config.yaml
num_attention_heads: 2
head_dim: 32
vocab_size: 32311
init_std_qkv: 0.0544
init_std_up: 0.0544
learning_rate: 0.00215
schedule: "wsd"
final_lr_fraction: 0.0
dataset: "wikipedia_en"
Each number is 500 + 25 x the weight over its row's rms, rounded and kept within 0 to 999. Layers, rows and columns count from 0. Numbers have three digits each. The size before them is the row's rms in percent of the matrix's.

# layer 11 attention query, 64x96, rms 0.0889, rows 0-63, columns 0-47
112:512479500532475448496471473549492523479474471476486504448504513470483500493476523478505495528511515510489481519457479528532497499531478518530505
091:526481518514488480491488470538459541487464528505472494491507521501474525501458507541484532506520510492514467475476489539532476502540526538529519
083:472497491510523512504479534467512513513519478521505488535505498461501500450481444458533485532499512477510487468527473484492482479502499540452532
110:494505518539500448554476459538460558499463497506488506545490554517501514477460479494483511493500501495500507482510492553517490493487540547498490
089:505541532483510499535509475505493500486513468452539508514507530536506480539479488492530483477476520515514472495521533466496495525520502496514492
107:528478474457508518450497492536483487473493497494473507499502520499515529553499498526498505517487482452462564514516494455467508465504493466518520
083:438520530512518484495538463474474546492521513472524505542521475536469535505475497505478409520496470446515529498495485501462482520494498470508494
095:498505501492488517474528517505529513512500505510494513494456460497480518488564489482461543552504501536496512485501578491474475513483474499485526
120:487484564517513506542521471516466527526518515494481466490519524497507499507443511511523490492494479457489447486506479538511504504522521505502536
086:527475528515477489475523490491505532472505506517491489504457496488466519503504535526547510520513480493489516510492523531494486512473518468507461
095:516549439481476505492481533512461500480500537519524527504469437498468489468498493502481487464536521491521496482530516460510499491480508469506502
087:530511513516503492468490516524529495493496505502505446495519465481463519503494466528496549465498493483545532461514495527525469476491525483535483
095:487497499518512506495503482505526491523478497481495527504486498512447541515466512522486473499512498482473480486495451511511488500484586530493513
099:484448446486460457510530540468496484504460440477456493476450476491501494453493513498524510490526485485482497488541516506491523522497530496555522
098:497469550497493459504488480495481508502547489481481511520515558455435493517430507511507514501580520515448525488468478514473524467501503537531520
090:476501494482521509480502524493490533520482518514510500453533497521538480486514484495495504531514508483483508481489516475489463488462455483515487
060:496533487474489504477479520516444492505541523498503465481513521503532525544506521525466521509498513472510517495530518501481502502481496509549512
082:470476513499502577488522504471507451474525498511507509535509509493500479494508514485523502540484484492483509494520522503457503526506458469483509
091:494487488528491495526486494522500533526488544556470490505520529524457520458460490494529474475484492499460481468470527513478499484547480514500556
074:480512498506524453454564494526528492493494428477492451491524482496508452511496499502498477461501475484459493488464483456482528481517517481530470
089:536538514459505501536483515489525524536507520495511505530500518480500496487482528521561506535503492490484489534493491512509549486504522479540434
082:542503473475507535488495519512494447489502478535554536493555468460550515459506537492499450507521534478503476523471509480492505478539470521471489
102:488506500487519471524526466545504519511484438521437498492515518466495528494474510504486502498496521477526493435478512522525544515494501509522481
092:508533485538493485452474480527534507500552494488513545495505497546478492480495502526482535499486527546507517474540525538490531497486482517541482
087:516484524532471461514479440507511550546547534506489518478476503528485514480466504507516461477506538496486465471500495549564506500510516523507463
088:498503512526465475520446492521482497475470494497515514530545474515503541444445528486525466510477537524505440522510505513526522518513457509503493
086:532534484464501534513511483481521529512474466543466529538496487499485482534464510491447488553514489519520505492556505510482490513486498508488470
101:470504493471528510481505517523520534490549460531503479489501468489508517513517459480475503494498486534472529503508496490506467472490476478501521
099:474482502521489517527526483523506486495451508508483487547471507539532555471483503471478499495487503506451515468486469486519518542517576568497462
090:543505521482498477516514475526497526519455491476500517510496507466539460519516514443510518494510495510516449536491519514536482469560536516504499
095:515473517501494488470537493500539482481475507520497479483509468505521487486492488491541547510502511542477530513496530540473510466523529472471520
084:476488492519473528494471495509485518515452541476507544485517512491520514519464487482530532485521508559530478523494491513492526478469509482496502
095:472473464502541512494467485551498548514498495519487543496552478479489528451506495493471517456500474511488516487498507482551504502484492517520550
088:539481481502493504547504489501524485491509494492484488496467485499499502514506489519527549536501532515478493521455492533518542490518521452511506
100:547496531501493479489491531509532487485528488498479535498477484499491489503490482491472517504506547539501511468509485527467483469544481518531551
093:483472511499466473519490510535556517473448474512490525516495507499508530504521497457516496515469499525474506468496488490511505489520494483551530
097:484474519495502523469503468500480524478465511473574500508494523512515467514526528500502479545486488474491481505487558504450515547467523532465455
119:515527493507481492499527513500488487500478498500490477553507544506500514547486532521477482466482517525486506527474501494481509528545472467549475
109:532474483507525517476504448517494482519502551503505503524539501478485468489503497489495547533481492462520418519504492501520488525486482498493500
103:499509497528483514475467514460547470502520504497443526502500455473510526496514511530520525531511535476525476503495519537530511561496495505530516
108:505453528509492460520501450478518493502481498527508517504543521506509494489433525519476492481521493472499494497438514532514516531526520497530536
121:512495502491509503530547498543497464490503465513500461496482539524495485530483501501512491461479487495480499472466477507507532500519507459519450
105:497468494525556521560537519498509497493517482482479523464484501518487504479492445458518499447495537469508508480465494533486516527498496513460484
113:517508496511514489483491514502544482552521505517517499473455492509521508516481477470477488451493499460502530503516502521522546435516512512458528
112:484500539470516484532525545456489514518482501497483497465495501471509532500495481470453444522503490487511513479489516528451490524491507508506504
110:496468537496499518497490484473484506524525531456534503530529530505491494567443538483548523468471503475522463498523502531525485491501560489507517
105:515496524512452505469502501511519460442489496485507496489523551549499494521495514488500493541494513489478475488447528512492495460491507499509425
112:537534495493493461500538477507546550512477492482512489501478480525430480509510497498515531505534524505541500489505508532523498477486532529513474
137:517514509456469517527517515528514486449506459453527475516504522528546439520482477497527490524481513488499464498451507481468502524531491477463469
110:507474506523525490500504508485492532507502496535491555532476470492490550478495499470487483502473539492521513461511494501518456463497476494493569
097:457520530523508477499487500523541532532514517528455542480472471488502521514494471479504543511520529518515497450510470542508539503511471492528504
098:489482498505519501494463511481490475538492514479478497480492499508495523490534492481526525535527554537512480473528532468493511468512498493488485
100:506523505496490501486513526439472474506548485475502514458515479502488458522481515519504521544511519530529515540493449482503486485487485508491462
098:469474510526531515477516482504503483538470489513509531468508504465496521563510483529492502530512475489455493553481498464529519481489510513534484
099:521489519532464513478488485557565486490525498520513518490505478521479452484491482473480457491488522547534463491506527501481511487499493512494518
099:512506508484516494504466461535496494511493488480547538504516497475492503468496471513480510492469505510500494494527509506505526484504479509483483
100:493496479504478463480519516483504535508473466472460501460517491469520532496482512524499535465483482491470505464478501492489536516467530498511487
125:491486518487544492465466466471530447452520466473548485497499546482514512554526516530471517512512500505533524509514497497515474509528506509514493
107:500523492487500458502524495464490475492505466546444509523487514471452539463507508501506531522543529484479466505485476518527496512481545551507495
104:519516537529538486522527509522483482432522500474524511501501521488522550524477569515463501497509542539493523548489497491446499449476529517471484
108:511502505514527529505542478492528490522509556534505494512492499505509530476476496502426494473477502494512513493458512491482485558489499526482506
111:451518528538469505510543485497531533526509514521478493505545502489518498477483496468474482478549461473535510490474473500530480489497488490452453
107:476495531469518475512516489516527511478501505509455479510516495479500492524511470485540501506541531467495478525513469542471482493550500476507529
114:502464480511523488481497474477507504462503505519510524494495478493478481473499513459501532492507531490522480453501534550538454533441520484497469
# layer 11 attention key, 64x96, rms 0.0961, rows 0-63, columns 0-47
087:550517541536481481527499457494491501505484513481531523523466548524501484494471541510514474467520481514496493476501497511492502485484513489513474
081:533527542535487467537501493507497477512495480494535502524459516518471448503493541509524501491504510519473491498478451496470475520460495491506512
096:512464461460494527432523531511499476478536448500515498464503490487472499537550513521455520476501516505518544533552501498499506475475444514493518
101:540472507527500489508507465530484493486485480471467513509508528513470504506455555506550503485509458527500518486476507539513539505533527523556465
105:517515524552520525445478448486485513491512550539521487467535500510483485445516536526493448501479549501512526486495503496495452514492466472494490
099:506545517535485502500460511534489472481488483505545490479477519526493504501522456521523452500499460524491489527539540520477464484481493474490492
099:492510547534506477565521463498514489527491513519484481503514510510489454518502518485493483490455528498457498495465487533517508507516511483508436
090:514513475468521517468475515488552513506546517462491493508460462516514478496489475500482505475510496480540529540541511534474528518514510517533508
092:472488506518497508466508451474516489508484513458505534508504524481515478507491501492484486494512474524493472497484492538520483575525500552485475
086:502546487516488483482489480480487521540512486481530464519467500524514490482500523490449483473433528532512457535495518544478493444553514467525467
093:517512567520492502485488465485499532508508472499465524518495560535441483533513515487524495507505459488485504496489489502459478463521532481528478
080:508503439510489494492470482468476495485492500479467479495496530473530512481567501469528535500497493460454510529545491493525502501460515500480540
088:490528532513529471491530512518501530506449511494484538477493490479546450543503507476530540497502531529473488486494507474506530531501466533495485
089:513465505533500521504515511525495497520526512537522466498518536462496466519503566487491498483498448477488516472458471530477546543570503548495506
092:454493464488477521459492540495532498500497519541497505497514482485490509495532470494512474505509531450512518516504498464509504478509489474470473
084:453437534546525462480470517540492489534496533515503491498488462512467514513501478458510528505512511499508483516492513505537536515505515518509535
081:526529527553508484549482470513494536531540489489499535477504498511509484478459497511517477441543506495505500499497483511508523488484517512499507
094:532511534505459510488482467536476537536468502500498472503500520540525524486477513488492486467451507498493475452478505526481484507523490488550519
098:500541484489496546520522473512531510463456448509513493509519486486484498493476498473566479509519483479464481517502485529539502494465482466498518
090:491519564472489496519503457547482486493487527499550524566464526521479519526504521486521487525492530511468520494472477513504511530534507480534511
082:491459500495525471496518469491463520477483497507497471523522537521473467487446483516481495500487458488518485522488526512496495511539495527524491
083:513493497513468482478491474515473518521504509483444494480491521500505526477519497503428489510507532504554493497510513511548450558474490506519511
082:545522468482480547498494508502462498521519550509525523529509473492498494492503508502449480486507498500547538508468526494483511492503554486512547
102:499554558542529510497539440493532493481474506464481480532501495551499489497486500526525489510514537502500488520477452527500462552496489535507492
152:485515486445508508479505571490506479496530492505493484492494494491516525530537482492513496529495503486510518524541496453476494476473491501481517
090:489475463469527505462530565486525516487518472519495476507506495555503497519541439521459538505518499492502506494519497451507511495503483519475517
083:539501512535489524484493474512483497469534547471505521504521515516504494525500472500527492480496526482517468491456467476521477491512470535504474
100:509527527504489501515498474479476515583476531491510503528506521541503467505471522482523455482498481486512483488491493520531481530498487538522508
092:474489522493504498489537513532495496516499549492561541435498469489516495550508499501486533493489512503526528500531498522490524498518463476507541
092:501491460488483514498491523491514475526479494453520482478511510474516526508527497501487496520449460480513516472512528479485496494484432492535494
091:505521528479479474479451493537485543495489508506519495497507519522508514495494501551508467502471510487517468485475481508498526564532475494471481
081:503511450497520481505484535476496482547534468490469503514495446501465511493511470520480527485509502465476483482524490506567505482496461494495531
115:483450477512491515487501485482520523472461477535454496502503490511492544487522524475494529478533525510485514478529501484516530484482461509520569
097:510502497504527489488496475520497495466488519513553474510534503495525464495494509487475515486477505517484498514523496514493525507528498460482480
104:471510472479480518512526518494517464506512513461552478562517524482539475500532476499493447496456515521475512521511524503464473499494493513456492
083:532494503503457498535531497531528536471498549533480439511432496521522522478486453492527529465490492477520522470463504552491507519499477464512458
086:471492509530534513521495488497540483529501467484518533526522546493472492513497529538538511502491467462497511508469467486491505505528496465504507
110:503483524481488534556472495498482548483472479498472527492507521481482512480494533485574457476469513468498495484525478501473482472500529516486490
099:449449492532529531502517486522513479506502519514456510479514490465507477537486527556497510529509496497496475476504480510530440504504525469515513
107:493475489501499482519572503530521464430521550479556502556480473498462507462470517499520499467523501504534542496491484497490482530538518478479527
098:528482482528514484479489496502485468485502507494532510499502468537466458517493484496506533497566519537492485471522514483535505521510458503525499
104:490524497516485517515561490477488546548532485492494514452465481479517521484509475472453475450501527507508506490492502513482507510489479518501540
097:520580477488537476521493501538489502493480488484507473480530497517519525506498491506479539495490492517524546496473569519533513497523479440473537
115:513516493497546488523483483490506510490536517475536513485522496511485495528509492499492518506450479447527486499515524486495476506491508494490502
107:490531489476504512509529516498460528513548530498501477523517525501484471487494508509530483545510486464499550487482460475467489504511524503508496
110:523506456530484525528515512482475491440508486507461503505493511499499487462498530510479498492521546547522485500518499456541520489475499527483514
106:506479501516463508486536500489481475490472472494544505467516479506497544542498509483469508518474508513543534455490490466525451524500516552529515
101:472506482527529501511472514481491522491468515482512455516478484485541523524494525550474475490457530527488526519500493477498482491524483496504471
101:503500493488555451488487497520447455514507491475534470496562521474467504509476513543498549507467469503466514507513485452482515478515489507520488
103:514476504523485533524500497503519510483530479498495486464434473513502505507490484509480520500532505458481476549485497529500514541483527555480490
096:534472470530497500469530490475496538536499475537488496485506465494540516496523474466498466499555473559506506496511506498506475520496517524516519
116:498491482506490536535502520512507523493465511529483527460483448522512477485515483446518500449513500525505515507518458557533502489523501513493543
111:518466470501513519543476480492491488516480543469509505503449507490535497505543486516487503519508524497550483468495575496453466537483521480472505
117:495475452507528486533484486487541539514490533508497514477508549525468518484523496446480488455512547519523499496458545513520503511539493454462503
110:491472519495492542468520491523478499468476542529523546503535476507543523470547513461532491508463534509514500507491494495519521477512486451487512
107:459516519506495437484497475497507467484453513470522450524547495516479507484434510536491545503488514472470501475484499443471543516514464509522513
130:508494453489494452484497527482508533525505480514483494472462500529512512521509470517515481470507509529475517487511507489471529420501535457518476
134:522465461482509498489544526459509499448477521519481527503478433495499513493555512471534463506509501520509486532528506509461497502472508516477520
098:512485498507486518484489492504500461498500487548506490505410527514510506492489495511504528501488500518495475451507497546455496532502506476518478
103:499484548496536445480483483505511507462503483485567488467520492536474485465523531510528459508492527496526468508511489528529503475485540446512520
109:491481451481482517494473501473481507512515495526508499549478479498492509470514491464513530478469485534485551470554501531501481517543536455523530
105:453469491518479500524485519480533502506498536516499436536494513471497498488527500434490531499538473477498516519504509535509472483487460519502490
095:489500513492483561534506520494448515459462495527525478520461542509481536557500519497531480493533507474499490497467527490495495561525511540491526
111:504570490498486543467476492499524468534501513481517496521544502480524480485507513499504490497528504522552542507492485540483490521514504503557490
# layer 11 attention value, 64x96, rms 0.0753, rows 0-63, columns 0-47
102:468515466501535524540508482512571477452543461501474509470506509470451544480485490470475493507486516498487520496480509501426453542481502511507497
115:503506495500514456530550498483481509487525501501527518488532522511491524494498505570489493490530495506473516496492535551504510537522444484480481
102:527494487487537455518545507545526512479505487499543508492491489463539447522448539503524559452499523515511510527481462500464520483474483463528545
098:451480491494460469491558486497504515513482511495515529491501519484476482505493516535474506495492495506465529519472502496502559487525537573525494
098:476523514476512504518535491498484481481470530547502502463525517498530446518536484500539539552540564481508523473519509475480450526540500489480470
109:539498493541530509542492494466479519498533494470480477506495498475483501509516546480504473491473491435482551496479477527520568465560494479496497
101:534467487526476490518530469535506470472540518457505489462528520500536510482516477513504487560512534506506514510499505503521476499465480480516506
103:489488515489518505456509524462461463473509489477480476515475505534518529492474467572498505548449474511495435471510500495505501478512443486506478
109:520525511469457515474542525518489505522500525536488513466535524491473503518493495474492503481499473474537479567509482506492478531511528522491473
095:504454499487480486480496496493540462493470460466503480504504503447514521536513497491494519483483493485520504484504517480486482505487480507472483
110:527474503523520476491497485529518533484461509497528558493528495512497528473522519460475510541560500524482497516473520471496531485447521496538505
087:509517443515518506514529529458541557487496502538482550556523512501514472479497459477504512493486539495510517469462500460507494513531487504509486
113:549490506482485508494478502535489477499488506516500500517517488491523524495485511484504525494472504497473497449490490476494474513484511530527433
097:511530501516535527473497519479489492499496518516535475510502471519511464502483487532492514480485558513487543482495510496543523524518459469502502
095:457497526534471541482504509479537529506500495532518430485524543481513466481505536495489510485505457498488518493471504510504509513529522473512504
091:475455486496523497497468491503432468491516520454486453546522517515471556525507497469466489522492490471517486532513495498515514513496504466456505
100:493489476542522517499507496491521460537491482480470468437489489520496508457479514543459546499475484499521507505507481491475528489516544475495500
099:521477507479495472501536493476538519476494481536474492523520519482502504531507505535488500499534534480496502499497467520552434509505483551448479
099:441515475501462500531512488502478492559462534520503496493511471496513504476500491511523535516487475507472520513454505495460547475517475506500473
095:542533524531506514529438474471509470497464546526503446490537497486500505535451493524514518490502480493508519531493514512478493505489540516501502
102:487530501516509516449490508561492514493529488522505487550489470480507500498513490502534533457518486495442486510466473479510485517536495523489526
113:499504529513479486510503506521490467515501462467486541488517490497499486555492513484501520505470511520538500554535474492527507514521520553530524
108:524500461529529493458541482503508477463485479509509509505582517530535532461547493496533508532497511479493516486504450516528460534515478514529529
108:537477500483501510483508501525478531505458509523515492474454535536532486487498521519476535530435513536454522486481485477544498482501475444517499
092:463488513470480523510496509545520524504494513529490490445495508492512537496464492485507483535446490468486508527491489499486499528543480537501484
097:514534509550507476536523523515491511512519550506520500484457481513515533525483522514483484455512500508482493522468467500463530453529521492504503
117:517491486509503490514480528520557505512498508475527545484477494506539520534486474521464480500514473545519517506488528476500522499496452477491451
111:552507534495526473468514475514464516507512542535523466458459491499482476464501518484488541546473491500488479523520490461542489487496516522500526
108:511503474507486576474514499519517518439512503489463490517485471530514511501509534502466532536500452511494474495525510479516513487490500515480500
110:474528507505429481478477472543530505485511508467507439499488489429502492471510525468463500512486539527485484523498467508501493511500539488524523
095:472510492509436503514465518525506497532500491486493512530510492474530490508472454471483459449559529458532498482470466518474496526460488499527493
108:484518515486510509482518451504505492473469439489487466524482501464481552521504473517493488486528502462518515543458502461501495512502516503502503
087:530540521533465505489494480468496446493456509523513533531485464530486484486489504485524483530491556493448519518515460490506506528493525496485495
104:447514455522527521510497525515477546505536513555501490553449544531472525458525500497519469494493524484509550498472476515497527493518524502511519
096:485477467505537506430512483512544520534516529511488451489492485509497525472489508497495477490471519478488519479474477519460480483554502499506466
104:500517524505501498517485460468512451472488493473498500494491530472466476481517494495538510485534532502460544487523479503470457530502453497465564
092:480482483535438534507477494513521488503521520499490455467482514491489523423494522549491468518477513499499508501510481439457527512514495495499521
101:481534518501479509447488488482524521470478514495528460510484461496477481507529491529513524510492488493501495546517521490501560523508462443509518
106:532519506474445521534503474475512508477511494500545478472471548447493496524519516494464465497493507496453519520475560477474519462535467517492528
093:505554488538525477490498484527516537519520541507476517479475490518550501499529510537446461528498500549480544519486509501483502516470484481531493
100:452549501504492540507491509545558506507549499560513549488510501489499463513514465516478465481513510498508505473542467523511500503531534521494520
095:484488520499516538553513483525509518495499480518488553513458471489513485535488486495459495486506461535518455509460472521488513473479497454501512
102:486522489471511535460480503532492462509518490472501479503476473518499484496506483488511464518491476511511504493525496499529451501477504476524523
090:513515506486462470506462493506488511526453449482519452539500539495477544467515468466511501497529487518494500521495527500521538498503444487529521
103:476517499512521502496531505533464511487529492541489538480476524502499522489481487544501450484547561501510491458477460497460505496502530496524510
090:479549496513525555482448520515483486490493546457499515498473508503496546516460520507517538481481503536455501478516474505432514501472491484452490
104:521493500481525488522529495515517518524481515492567514447532430474478493486473464499534532505535461525543534508501518502489512482485499483522481
100:486510474514555519549454509469476511513488472495521548495491498440450516496525477517497457517502504531475489488490514516422476473489529515485534
099:480493502474505477471542515501506485530492493454492511492503505509488506469474494453525453544560517529535512539501495485492554462521511554515469
087:512516512497516533495501513557499511537452468553512463514522498437561512513484478513471501530478475449525498479470496475492507511445521501482465
113:484498526503512498491550490510480480477483516461528463536490491488476534453507525522561523503444534475445531483524511473488498549483498538442569
110:570484504494485480544508502480454461506495504452480529514485496464458515468515465544534497551501510526525482463540540487537489477528459470478513
100:511514496511490512544540498470553493508505450494490515479506461459498529526466493474479482466500509499492509519506524494491526498511472565489449
097:534520527533480480501471486461521505471499474522469475537491516541486478520476534539532455461470520525482561500514523498485553485513504499475523
092:541501481485512542523544469541523486517483479537491494468459478510492504507498495540505474549543469518508486516495487543525476503479523510501529
090:521499520515464478526493495516479486481462498461466483509523496538457556547459471528510523496504501476496531526527515499487475504522514551508493
083:510510474535484546503487468503523491469438517451459500520506442473509520501520551490536489532547513508523453488501516493501494467471533513491481
103:494505519495506527513512487450476513467476534496470450529487549492453527483511550536486527521504504520474496544504507486489489555514492522513496
091:474474486547510534510461513497455483523517532480484518531520490489488507506498516504488489497497470503496504498497544496558496514495523491451504
092:480545463475561462494503490499530510537502521529470497453490520535517515523479514531478498502496498465535487474499502498502506478510499457498496
093:533531534500502503527516529532506502538509501478509489445493473475501468531521450482465517479503517475517490471513514527491527486502484480485525
098:545527511517489494489511478490537521512528483507509475465498494489492456492541514520496541479492473471506515482501546499493511506491460479541471
088:540479502483461499465475543548503516532517494523507503521506492515464470483496495500536519480486501554464444530528461520500483460460498486492492
094:512467497503478508503531517466470511501509507499531498506492484452500496514470528497453484519485458563519518493510504556500525496541508518512462
# layer 11 attention output (transposed), 64x96, rms 0.0698, rows 0-63, columns 0-47
102:488509475489485490497473510489483519485495474488528484531502496504466501447491515539498511506516488498511555499490505512496480497471515490558434
115:505524499461504519470487521500484507503516517504518486489492537502457484511497504547491484487529469435518487511462509479480500442457483510474549
105:515505496534481467495522499519466497505534506475473509490514505501492531478496491529499511464504504534519507495506540500488559487489517465496448
095:461486506488495498487498522509493455503543484492532445522506557517497514495534481463465514508531477544430490473498519501533538489502550483461467
101:502499545510513499499514523489481503494494514495470442516486515540498504513533521481501485540516491483523506499488499544506477481498484480540481
113:488431477498488480475512506522512476518501484517489521461520451508498492482509519516521478459490557492479488515506532508569534533494537500471529
099:493463477506499503490512452517461496482499479492524526468516494520471501524481527500502474508525456513494480491476475456514497499472491437497500
115:531510514422489529496515480510505498511514493472455508469527508475519445529501532484503520535506463503542478474474499478512493491515516510505488
121:452505530545537525518481491473491452495530519530524488552500524547478476455527465482475479518461502483514524479497508486471483582479514524492544
094:468541461525486535526536493459500462546501506489505510470479534523506514498488537445545478493502500501529505508521493518495526536489563475523491
115:451478524539489457485529501456496488509490510493492513490497467506552468534486521519489538528530443523478507489486506504505520513451508469495486
089:523560468496514473489544486559532501500512505482451499473511472495491500494490515518531496488504505474493542500502548530498478445492530521509489
122:484499514484512477472489562501503512526495460541453510531501513480513490475499502504493513571500478472501505508491517526471502521474467527502497
100:575491452541494482498470481542517471500540500493463522465477491506525527487509505454521519528511558498482465514503502489558520498524501503508499
097:490482497573531471499491470503531503460457462534514489481495520501449508508484477472491507539521514487470505511503483482492533500504483487487495
095:533459511507540505526563457489497502486463547462496539545475532491508488543488536517495488511511486536462511502514523481530540544508492526520455
098:506484451508503493460508512535492492484503433511543480493461477471492505477458540555504528514508545482480452457504491496507527529476536493505499
113:489533533506521501523494526537478510566484569523487507519508505476534545468510475465459481472555466467506497492479506482545462473486493535531505
106:502501461535523498507483519512511452517512480499500470500468505464448494483503477479492487557500499484493455472523474493462498531517502480499495
097:497480477516504475499520504520480486490492488509551461504522418508552505454507540487500510516517454536533475486498525542504498556531491509495472
106:523456549532485509513562499541505488497475531532504456512492521515491553468518449504493518463484470497521508510495487498496509503540509545487477
120:471464533496492512518479524499498486478560523483503528513541513504538476492473490464484491458505500569529449511476498493483492504537481471486531
116:523499478574465515490527466512472470477509506512487496471472505472498495475512505504509504525532483464506518509471500483525481510509470459518500
109:522524534509492459458496493529514446500506450540516505466511482491483503507526508494503486516471514471493499503506496518516551466429465488491524
092:519478492473511483510490531547485511484457470503508512552506489488530515479552466497491523530520466536494538509481482523549492495467516496488494
103:554478490453479512525501541465514524530480478511511500522522490512526494458468474507499473467447545503534517456525516527463522479511514496488522
118:481500497474526493509479536480468469531542485463514525445461529485542468524504515476528491470486486492505478505511487465452521504494532510525466
111:515511557466517500534507494500513498488480507507492491521525527510514496495495477509475486561501535494511492534479498518489483495496489469442533
107:520500471489485505438504555531518464479455517495484497481549538480518442497523511504464525458510469469524471561481455494475481479522520499513505
110:505529494497506491480517446506553557514452498496513539538496497518476521548499458516488510501494510513510460517527469470505474516497508471515470
094:496495513520497510560460501481502545496521463481471502521480478544510500499476492451492505465516471514483514504517481492513487499510494502519472
102:525525509462493483549515496501520544459521504474522497515475528495496556503459559505487477548514503535512518514501463527494520516523540534544462
092:475465520437473533510511524515478509487515470514476522539537494475523487509479490474470475466527481516544466522513473498520479495538486498475495
107:504471521513477490477481471497475486522518498454519523499513484488481517537466527504474572500504508546527486464528491515514498441470512446496465
090:495491526525491465450531526482497552533516525490526479495518507510510519538514532500507494518523473518514536471540493511489482459456498495516498
097:513468505452511480539495504511476477539501483518509503514508489494560472526484475456509521487469504481477434519506529484476529527492494495486521
082:540473496505530454503484522505475529541449524490460512498473515467540501509495496484483523484513492490480533532527525487525477445513489528498540
093:490510505489498537563501520506493517537556482498497540474463521506552487501477479461494478470491477535476516462511534477498518489475501525474498
101:528495512547511459552462487542466460513515488497466542518512484520510506465500524487522484502500478484498494496513472487521480532506498564511520
082:528478519519477474522479517492524496502575525496534486491490511480509493497490469472482498491513512487570490499486573466461498479529507481477474
094:494535536499517473478518517480504442477515482450492525521493501509507462555467570525488499511539532515502474500472476486505529495485488448507486
091:521489499461523522522520448464482484532495491488506492502491539495470529467511526514520531517539529444526498496534538499498522545536496526534476
097:477463511521515428504482529535551518533486503542496483467488507493475504498484523484462501482489492515502475479502499538515532540516503514489522
091:505477528482500521482472480515501507512537525516534519494515513515526440508528533511527493532459470528523467496506516518518467537494463509513499
105:503489519489468519483497485458492469506493522459520475522486501525507512514474496523457523493514528527511505512512510447544484485533504461479508
095:470481504510524491452502492506492494493529473499536502515550506460519493465526524511480525504523543501491491487496543542584487494510515493503481
100:495507480512525520457503488532500476445513483513526483521472520492516487537523502492508511532531514499488466555536480530524500534496503535483475
090:529491514534469489515556446564482517480459481484537478487522494509529508481504499498533540497557492528519494536452500483525497524481497480492499
095:501473550488543534497502480512493492495463486550517510492451450514475545507524483514478482548486506503477502483549489523517516490481489537459512
086:517465527525496519484543470480481521470508529464486491461494490541471496529462521523505485448493557494474505497509534519506518505521514480495536
103:481481486472523495493454519522493499521510440477498487451506499479517481520518493481511508494541459487491484519490476479494480467483515529500474
102:459503489490497535524468485530484511498526458482490513495491500486507455492477483490487495454519487470474467510480510459486527520448528531516546
098:512532540486551463511508479540439471452516525498529485471517506517505499494552489511513498556514486485503488534471495476503468520482476529477535
090:491457499463475496502439482503488460509461535488513535522498521517529473517492480484464566508513483457541473528500487491528453523493508512488487
093:495531525466498497528511530491517521477516496489464488479481544526493524514481522467498491419535528533544492458524515532482529509504497500477485
086:512482469435513497455463492476470509525514462537480479520502527500547455467519481528525504509506465462478480491473518510516505513510470532477532
084:528515519494535467498538534494508504523477498527514477469496527531492489466512474473488513424478482509509514510486483542519504486477522527456482
106:545482500498495474528437507516474517511507482479531569512512488480540465492463481476524514458493512507483430493544511485510540468480491496486488
088:472481531480501494491526476496521517503445457504526500518463540485527538471485501518477535532441498503521498478538476472479490481509483475506485
095:483502537551493500496499549486494492528526482512534482526485538501468506467507514467496524524528537510527529466485492473530462560546507501502486
084:486536504492528456506514423497517487463525482495488539456505514497489477502500518501504497502502468489488514518483477473466466520510498546503527
097:483495542495515469552465480478521446511548551494505510551501477492537484512496456493498476527511495523515467530490507525507507535497536530470473
087:481520476527503511517506492527480477482524507467507529445460529506538528514527489481481460516467516500526560518471509497554463501475488464520504
085:511498487532529455471512492534508483485497513522492477508514469479509541500518503520529458492526532477494491484492507493549489497469502505520496
# layer 11 MLP gate, 256x96, rms 0.0938, rows 0-8, columns 0-47
102:519483479510491494479506541469516474521494491557503505493467543507483509493511496510500538495514497497507533533539518501531517490477520487502491
097:519520513497492470499496516505506461506489533506477474518513503516485540483516521460470563491493462504529467479506520488506508454529488541583474
091:498493522495515455519553428510534487469486498484481501459486493479519539491467502502516545484520485455484505530511460500519534466548481499533514
094:531540504499499514542524512462495502498498473487511485536475500541498521486499480463524503515460517507457553480496478506512542457522476497484530
113:528470536522512442510507507490522519486513538502499450496503526522500522502469490487453540515532498467499483443494517492494516451484522463502494
095:510500492485503462475466477534514527555423482470527510549478495472477432477494520494470504514526500485494517474526527506517488498518507518511483
115:511499518478513473523495510530495477500470530513528506503485508505524506502508535541464490513539510529532520503468571500547441536466520518485488
096:422507499483491459470467495502491501490482485510514499493534492492488487497510522482537534509494448452521495496525531526519451502526471488478500
122:523502544485524469499487474479515482512499466499467507493510492511484520463485468503535515508524455504475474482494509527533460518516488502521548
# layer 11 MLP up, 256x96, rms 0.0935, rows 0-8, columns 0-47
100:508548529482515533525517519524490476536519545484525475494482504517519489513480533483488513449464526490533531477514520457495474498487448500484536
097:497495502505533500517457526530519534508491510488526519492504502471500478544523476495521504479505461507439528494483450464509481504524499496505511
088:557555467529472489492483521526525524521534509506472516521509503499484515541501492482515466480467440522494451488547481508512473500500482487493447
091:530488492524487467520469492480511453509540506495517512506486496527489503476439501471531502464515487524495475487504499476510502449413521514507510
095:500528495498532460495520494547514520526512519494438523480483506497513490493508494502486490503525448545541507537504520512468488541498507537556498
102:513525534511486503496502535529505495504538484484469541460489522471497483520405528489471514481532491529467465488501517519537481493506503536493542
096:499556476490484540480495472488491527479486491538508529484526483482488523474578524483528482459499548472449490531495506539504517521490513543454479
094:531521507492501518556554503512493553516450501505512523481476448513514530530557524475545487488464489511456515485504501514500488514489528532515519
109:501527532494480511517505549530486472485467513462522540499514478520496540511466477494493558540520502493555530451493516484515454484498504471521491
# layer 11 MLP down (transposed), 256x96, rms 0.0806, rows 0-7, columns 0-47
106:563520510466520459531466489490528481482517518497455508526495514499522494526488491515525515469489477518523491468505548504493480471530498489458518
087:492481551526490506505517453493489487532471462494500508516507534548491481513516503511483497503466468508493482491527450480514501526507532508503484
087:511479575480480530506537467466482489485481494512478457509539493515497519470517498534509482508520488453469478470499478491495509496531530511527515
097:487534519469525536501520505483478509501509493546489524508496479488451508479490481501491459518482490502489526499468522512503506516525477468470521
098:529518547468497506494460470476506495516480492505452497456501475516471498432481489503479492530512471490501527467488505533478528501517497508503508
101:546492483507492480534500486515520465504503467492492480563441516512509484530471527464492496494525508487510495438504499528515494506483495488500486
102:494421539522470473510495513493490524539484447512489482530504485516487513516481534490489467452458516497519543514505502473529471461516503478470494
105:517510500528529546487526472494492554503508496536479473453479510510508526562516524512512505504517486529430494514488477494458507496480533516516507